{
  "hidden_size": 320,
  "norm_eps": 1e-06,
  "attn_scale": 0.177,
  "tie_word_embeddings": true,
  "init_std_qkv": 0.0195,
  "init_std_up": 0.0195,
  "init_std_down": 0.0,
  "learning_rate": 0.00142,
  "beta2": 0.98,
  "decay_fraction": 0.597,
  "doc_mask": true,
  "train_tokens": 906800000,
  "max_steps": 6919,
  "dataset": "wikipedia_en"
}
Each number is 500 + 40 x the weight over its row's rms, rounded and kept within 0 to 999. Layers, rows and columns count from 0. Numbers have three digits each. The size before them is the row's rms in percent of the matrix's.

# layer 10 MLP down, 320x1280, rms 0.0539, rows 158-257, columns 384-447
100:524509599475488491456491505463580478535514429455471463516494578465466432470467510521489552517558524444541524481474464539459528586532487515590451482520537435593530425517539515443508495557460432
102:453484524516510474439510488485442539522560520530531481456536535476531551497511493520497502423487440490523515546483500522478493523489456423487454419473569432481535514520476515486447437524519490
099:431524478445495479412546480513507513551506530475500540519492542507543537526514480516534561510537571518519431538498527435549489502469470489466448425434476528437479473561454513501472512473523477
093:404524557488461473480501448467423611490542521574501557505435552529541539491484429482535474541485467478489474502447469533463505501548508497553493577483492482506464428541493514511491468517564468
097:535468495535510471551413498477539545527454416579483508494549506486502476474463601402497523521622492473510454501574536503517496594559458446506493516548554488498494520532464485527501505464497460
096:507482495579486566506540469591530554509413502478483568474462464552463551531454523508449518498537533464549517492499412481508465493584535511526470470438504479462537434516519482458488504532566486
099:435496506519525475519534442503476472536540501527500527520472499486508507466522523456519563507546445481464497512496496509470490453413458508535497530445519478546512449519490581511517462502511526
098:518490495471502567491464508440500525552525526548525568516518450504392545461459449510473495542444481511533414440516536529548479547562534545494514510425476525545474463458488477485517465510549534
100:546383490590502491445496481543528505490480495493484513470479484460495536520534514527460404454538498458430435630509557504458535551490475491538457478547457494444473499491583475574488632510537556
100:501524438491558482501544506493529446517456499540558455514467503433538533487539486520571459564577443467505529416464514455551449472533550490530466449456478578523589501504563553523504440505553458
099:546530504480491488550566512551477468579518516541509528618407538534502530463528525481526478508536436476492436475483486559506477495459532508508489523409506508465437466466464483462475519564517551
104:573499479545495403558476500473505506493434497457479468467541472537535551518541438515471560511489487459500489571517516565476485438566539557483493460525533497460440560492559502528467495551506527
104:530437564477455559490551497513409331527475480494491477530477563535511462492487483517494538546515518515535446499560539496453541599464536483482511546492467525464518556542471561484605537508475485
093:518592524456497529470493418441541416477495544512480495463532474517529548552424513456399494475484538521460483527485528425526506446527476484436455455435462521567449479445490455485479454439450528
101:513471521580575588591547488459530430468496457541515572426537550475491580494418406456451511544516485491527475447418432519524539516519495547465514457515468523568509538487435495504420527487462524
103:503565433494490491497456476465462456463497531458539510415544586562528489437554518450539440467539487514390465561470484465437455497503517534479476512544512507565509537495504530431485532531535466
095:355532459466586476474524491432445466423496440482521455587471388488489481511511472461437553530508435443491494445490489452445487470490514442553470497472519466478488471473419516559492374477505515
106:514477561482510461526547491471510538613550442552438571445480458535521558561514464533449520521520490436470468499536506524588520541410410441503569467480566488435538519535428496522504526381501473
095:526501497497529514467479455463446525478437517564505538507498492488390507518540485520492531513500469462535455487448435536447470424497454464549570497479455512473505516524523520525511431526429489
100:523621533490503614445439459503505507483468458538508454517450461608473452574540500457512524470485529465415479503383525537546532545491456429472534539465494552512409519469446540467527526454544503
098:516514560573467522509491540515449450531504496410515536466476464533470499447519517471459467505540484493433563516378500469520561496536521474476462510513510485490467584464477537470456502457469510
098:555483519528441526537450557540532524485483535485463430511555518474467519494552560538521528500456441516478482497528502440491448509518477532525452493490481427481345541502469502446467374479508515
100:486499446502519511480450521538547508498522526505534524461530515459486558441531398575497468536545459562526514522433476488589531477493539485499526482523573560441530463568502416398526472507440547
101:502534496475486471515480465511464537453427457456498516548589531535570563546469548515488410610402502550525579518505466501447539474471480489452470504510526473518491513467443552546489401480483508
098:502478457435543509478466495507520542465508519456457524506458497478503471528547454497508471487469517493452530541493536511492480513505435483481549536496525520484510508476494467491519516514494485
102:483522448514505512481524501477529495407472551515547387471512523459457539374487475525477492493449595458535459530476515520570554488455550533447550561463433432468506512511509575453529494545529546
098:577506513494491488488534523441386520525449484532522471497463521524466405457508528512508460546538390483476452515528463524441455440496522578446521511474335551567526524525494474556398521493454443
097:528538521493477550475467443542543542496458376510486491566510452541551522560534596489552487532543444442516448493534526486493526539520525556550541532515493544474404504451482452411513558507516514
104:475537574429540440500483516533490552583490459457552478480502514473475476534376466492521490451494543519458521518598477521535472482467521524480472520487526460437474526471526468520495517471520478
096:505431512536465538491449415578517546463496522502501468494480557533428446541495511545532528444417498528516462467526551489556370551462487463527460476463539525510581497557499535534553516478427503
107:448436487562529454501449430498422511567536511455433507518535546481487441492551424537523460476487582543433543500540569470451491578484446534520511502524445536519521498548477506507443474508484455
103:458477500561484513521451527476492522552509482425503477474490494447507508499492515547462549553502461508468499524585467495499486511510474454542597479559551449538466542435503447442500473500523534
101:467529531536556563466483523473524497537527470472437476497483489497483432484531512549508454516500470426513522502457447481575521483534575509502415487422513535532524516540482509532526499564499494
098:474489576536483513449554401492500439482432441479464540482523503515466525450476465486485472549483523536477528545502505471525511455460539578484503445491442562509496446552468546545513489554541517
103:604492579457475565514452531537377531511521410415489542521542587505483460501542507539467580536400517596434504499459523466556566516470517529484489503495491431520450486458496506613504497459522473
091:572548466556482457501541472538491495551466518559447532473431454418529456443601500524482462509534393516449491495478537516494441423520517529453548529467502513492489523547565533452416540511472516
095:468501533449485541550481498503486448531554528529432432470538554474444516491507493463515546525461515512481520571472553458407468487520418588504469495500493478565515446547496467528475492499428474
098:420463471541470482467481526572457501547553495507473455457532543455522543472511445478450449480503401551528546459458496506479465539488532422483520570510586555557444620512481491522570530503554522
093:442516468500589533501441543503494558481506435478548438521523555566540484489501465500523557499500473453565546617443469442485489416448457577563519390517435561465439499467473513480513530439513520
094:493431499427449481379489466514448520490513538468531494536430486545450496451470517553484524548541537518472481547487513483500508457461517540499528481452458544476544429531438401514499490489542432
106:488551553495530527514417500467505445525502544517451566464526587528461497515542490546460410523529591435482464441454526418541482511552464450568487501526509483477415486498526492477492485552520586
096:465490517508479617564477550491513514514527467462530477512480537531516505524556493510515491443472506457501448492521543505545527495543478517426505449457526569462441532492525527456481465462471499
092:498499496538491554539553597479466499470461514505498438529442548447533498499499491604538508474478495471455572526503515504525496500418550536532495536485526507541544520519507518504461418426443478
093:515486489461537520538510541571454483539548442437516518442546495511522547446442467522470458520467541436512472566454464427490533560536571527407570558513549471499495500502445552476552537511504563
101:511532529466518566502499474563425531523528490489508572553489428477600462590426561559515620430463514507495511555534536458464507489556584464522452518550499545497534553435450451486519478504528492
099:461512469478481549512475518520479533511448517490502565516488596496523530403536503583469516476489496525451554507565539500487434475514442500536436468512449565558490480453475517453531470466485558
100:506536458539498492519497471513493463505479536523505425533454534500457505470550561403550472563472535549522532492460470518493491520500547531503485517520475494548539436476501510437523449569457485
102:475472505470550553576460508426495492543496526504509528439480476458487542479472503542483471501575482501502586467509539491471543534530486560524519447578482436485403504526450489465448551469471543
100:439546452495515521454455483452495487482509503520543498480477531479466427525568432496491531505538458528551473526511513495528524541500519499536541424487519420440560422542511554511443551502566534
105:459499464425506504508493499527489473464471501479586552542446548508472487409401573566524521526417490430442544517522455566522527576466453486504446506484491481487517421452489532498486519474544458
101:470520538477481542478498436408463465405538430525451483543465514583498454481513571413503467508532474499501542429467424513408535536524418424562474483500551469507481516469512529507439513475562567
092:505447450542481505479373521517495445519506535577472540501519509474474473426549500496462545513460520513531523434550490536561478477448523488524462508411582460456455567509483520498481450469471468
101:532468523537526590518537511483434475504527491571500499460511541465524460532401458510534466471406533518542471518455480485507504517542484488481498539468402565468425518474439474444433411482515468
098:524497504533503522504472569457524526503458491467556515572561449487496443422459538397587516536502447543515491461494492589465500449481447496535554468514529512513455537477443458469526515506562540
097:501475477404428502542503536526453451476469494454544483512547515355535621500433542413545500489551480558554483546478458492533529529458550493505511484436550512438468499485562436574570481460575460
096:448535503526459457410513488459519498486526523570542440500506571545541492491525540438400549500478429381503440424466562496587476507492517502548527543544566508546486483578421402521543540442466549
108:479532507424461460508455435580491544600541510523454470493542427478539430506527467505518485523569440481485491442436455490488475492479556466467487410488488472511492483460425507553479507511530486
110:444512551506520562503511485496469526495597549539462514489501499494525548524573455521454581470534428568503480544516531550521539509597478519487477552513454507489400461572496528557504490494438448
103:489535470428444432480471537515532485530529441458493488408507553486479544505408455556523484451514492499492508472518495524490500480497547468406521556490477513497510508482525473518499555523468556
102:536507530479499477508512542541464498496492484516552475497564464528467513509421507451459462456540515534440518476483494511578529494480542564523513464501560537499477566492508527469503489421577465
103:498507404529526521474464400440480418545552508609547516476530559505507481527486431521520518485540523606519469392462506558588476522452447484501498563447470531508442473446464450515452532463544454
108:478477495472502513523477531561537489500484477487475490535458475492498534551496456474485487493498408486517550530455514478511542486453514468536487520500554500464535571428466481472547506489519494
101:492542446448471456445515508563451492495467554442506495534473552525483503493530547503533473525548494499589491555540471521521409464525532495476439485520520489536530441582488561486463451500480491
097:484496540505424443514461462464433540507466474536530493475508528476517488524431487524575484453485496479484504499487507475575516512554496429513499543412492473529512500527492560525483465515509586
100:557428534480475484429604518493471550520490546476526468492432519525485450523615471516545553553532510535455519483459542497479562488498545471532465522496400461529524436490505495483475484527490523
096:493443513455600474485527564483536510477474490447493561513509501486545550439579529433527514481433449473517534438573496477544509388475489483481493485509628482461518531510476466527508488521478479
103:498527510514488496473538553472532481435494492516510510498553528492500517508452484446512501494497536496510487497517450454468474577525441511461510473515486507493499509480494451513577510481482469
094:494530480392481400479502490488578553492546412540503594471586504425516504550474567473504415550480436483497502494493562501467484422467553492486559532539514509545457426428518545511559530505443482
091:489505468466526464516502514528526522539485498417495547489542487498500463534454453512502495466523491480595528441523423557439490500490466448493456536456509484463520473492475553480509487430519503
099:492491524498464529608458577571510523460490494467519565449491499554458496540511549473520503480470528484529475544490500558525572559529474494509523505483538492520496467514492519478462530474528502
100:551479502471501543457540533480487578549498536509532500478486517456506584559484540490523516466495500457477506564495482507507474471543487480488514542488501525538474500534468463484489534486511499
102:474436464556516546586492470475470551461453497473540549464523500553495487512487558476507527534517513514462539495441456479482494524518535523541437490492446529478485545481504447488502471513517501
095:514475383522524506574548527530395497464432453455479525505516534566473550503503585469451515464528554608497540516478496566499493533563556523467539452475524517500493449517575510509412489531529554
095:437523501474511523486464522494523477525485514497482507475464545468427468447509453534497464487544481456526533495533474517527511575460572504480427513601505514460473563464474467404554568440510492
104:489492525501536545570512533450490380477500479446554508506520535520488544503419462485486516513516489475517475539463488495498549504516535494444415494574407446457496579482465514491503563469474508
099:518574481487537514471484504447603514456506466537470435552513513512453539532551507503472562545542408512491454467478555519572506445461545466516507424532490510493506450538484431499520428519485534
102:582566534488455531530512482493528510545530547542454613491469490479518568515483611485578497513492490519554546545447546485465485409508466452518491472446490500474531484504496446560515477496513567
102:457530459561518523500487552583485446459569511564479511477418508502537504477459494446464543501525555499451525458485466505538572542427502415439518452520528511517488501509522445571521559465530507
102:461509513480473576497499431484490542518419501533514461487517448481499527495490445505568476512521498400469451492485516508496535560533511531496454478500461557457452511526435489492529444560580454
098:391545483504497510496487519524527473480460530497510540519523526560502498449523516521514472473491519515480579444452530494456464501458479531462510462507491519485496491478478519541517527527521530
092:553537504499620497544433435512487493526419489489464533499495458563513512478557498539527566445453441535476479470478516524494459485466468498537534499478512502545534474523514536499478532485608497
095:513509524489431509502516474556437472575504564525503428513552534480508403529426489510487530566583548481537482530527485485506435529516477513514546528515448468555468497570455507410515520476492546
100:550494516483524535558498516551568447528444438491394529496523452427474538472530562435541523474512508547469514562441455427518578436508578536517504535506474532547503577464486456439471517543533469
104:512556474533469526436435412538463468482563442483526516503470495478476552464563487521553473427608467517480527487472473474605532579491455469501455540442516536509569494566561458549488534573475482
104:406558565495503581494536562462489502493506468483428575510488478535482606529512537478444479437539528441493526449499493473555527532510527419547505570419564450556562518427550506567521409487551449
105:467474500425501490510514512531466585506503516442556496513494492496503466565553543453469535554599515534533494539534567522484487515543541510489473515481439483493529431530474533464421523544551479
103:519544487533508480504526460488499482471474469421603481477449528549576412454547495559512552550511569516494495497523510559509516508538452500416521491463478517408424479522530478573538509516510524
106:535425525483516469410451440456508514527516524519512515431556530484442474486486518456476480462541460513554472532462523523497505420459473454528527574490493440525481456489463526526583399491540485
095:502532539554527546535543491551517464498537456494520469487485480485428529532458449510493523510528525511504442493499434466435603527484477517541476532459556500592533498465514452522541575446533520
103:491529466459488580490511530473518570431521534413569490405449541444558512502533506503528453559424450489478534500473534485528471462535479477527525528459472464540482508501466508525523484476418502
094:443545553507458425460490471536505440444506584499505442457556542461499540449487587471494526468561490512505418521466564487480527576484515511465507561500558474461475544516485442439517581436472438
101:479464466519494500475503498487506515525552437453540496494476508486490513484484474525530493521513453532467487484514413480571423459513545467521500533534492413529490423422474522480527473591513453
104:470514540484554564566520440554455445546534489516521519481464539503530503486541535518508579519469478513535523485453499552461440515458466479512463478559451497519467603574508557486478384538514517
100:457461484471536479599436477455467459448563565489493576506459510405533377442534488531519525553578516512526486450491497527469500430499527429520513588485486502583493593517483511463466530482523498
105:487511444472510393494485447494481520537538545560473551431464528528507418533589462543469592460532540505492512489520512579565533495571503532561498498485557440534486488456459572553449575531488451
095:554465525461552515490492450515469525529451495499491514472434535473500480500499486484482512545488445499501527486473529578493495517474462469551411472581470599496511519542499532508536505440488496
104:565511430544544444439490478489496421544517444492477503535425535492459565505505542505445471425514534462486511528513546440477470418528446506424534473515588470544484524487457439516557527508445565
101:468463513484509474517440526497468470512493495507477498550550537449476552557517492473492517475562508492444408481493511522571508505502501558590495505494449416526481468579526455476503448531517557
101:510548512538525515471509492438494476425516569459492413539517455549518519434503458497422481513470575533453478512467525562498411453501451473463510424493519508570521491567481554495423460432478497
097:463464461506445515493525477494470500490462410536499519472471425471476523515520489513442535518415475518475577516505514467520531445458527499448471556487444489563482442410482475503496454510497503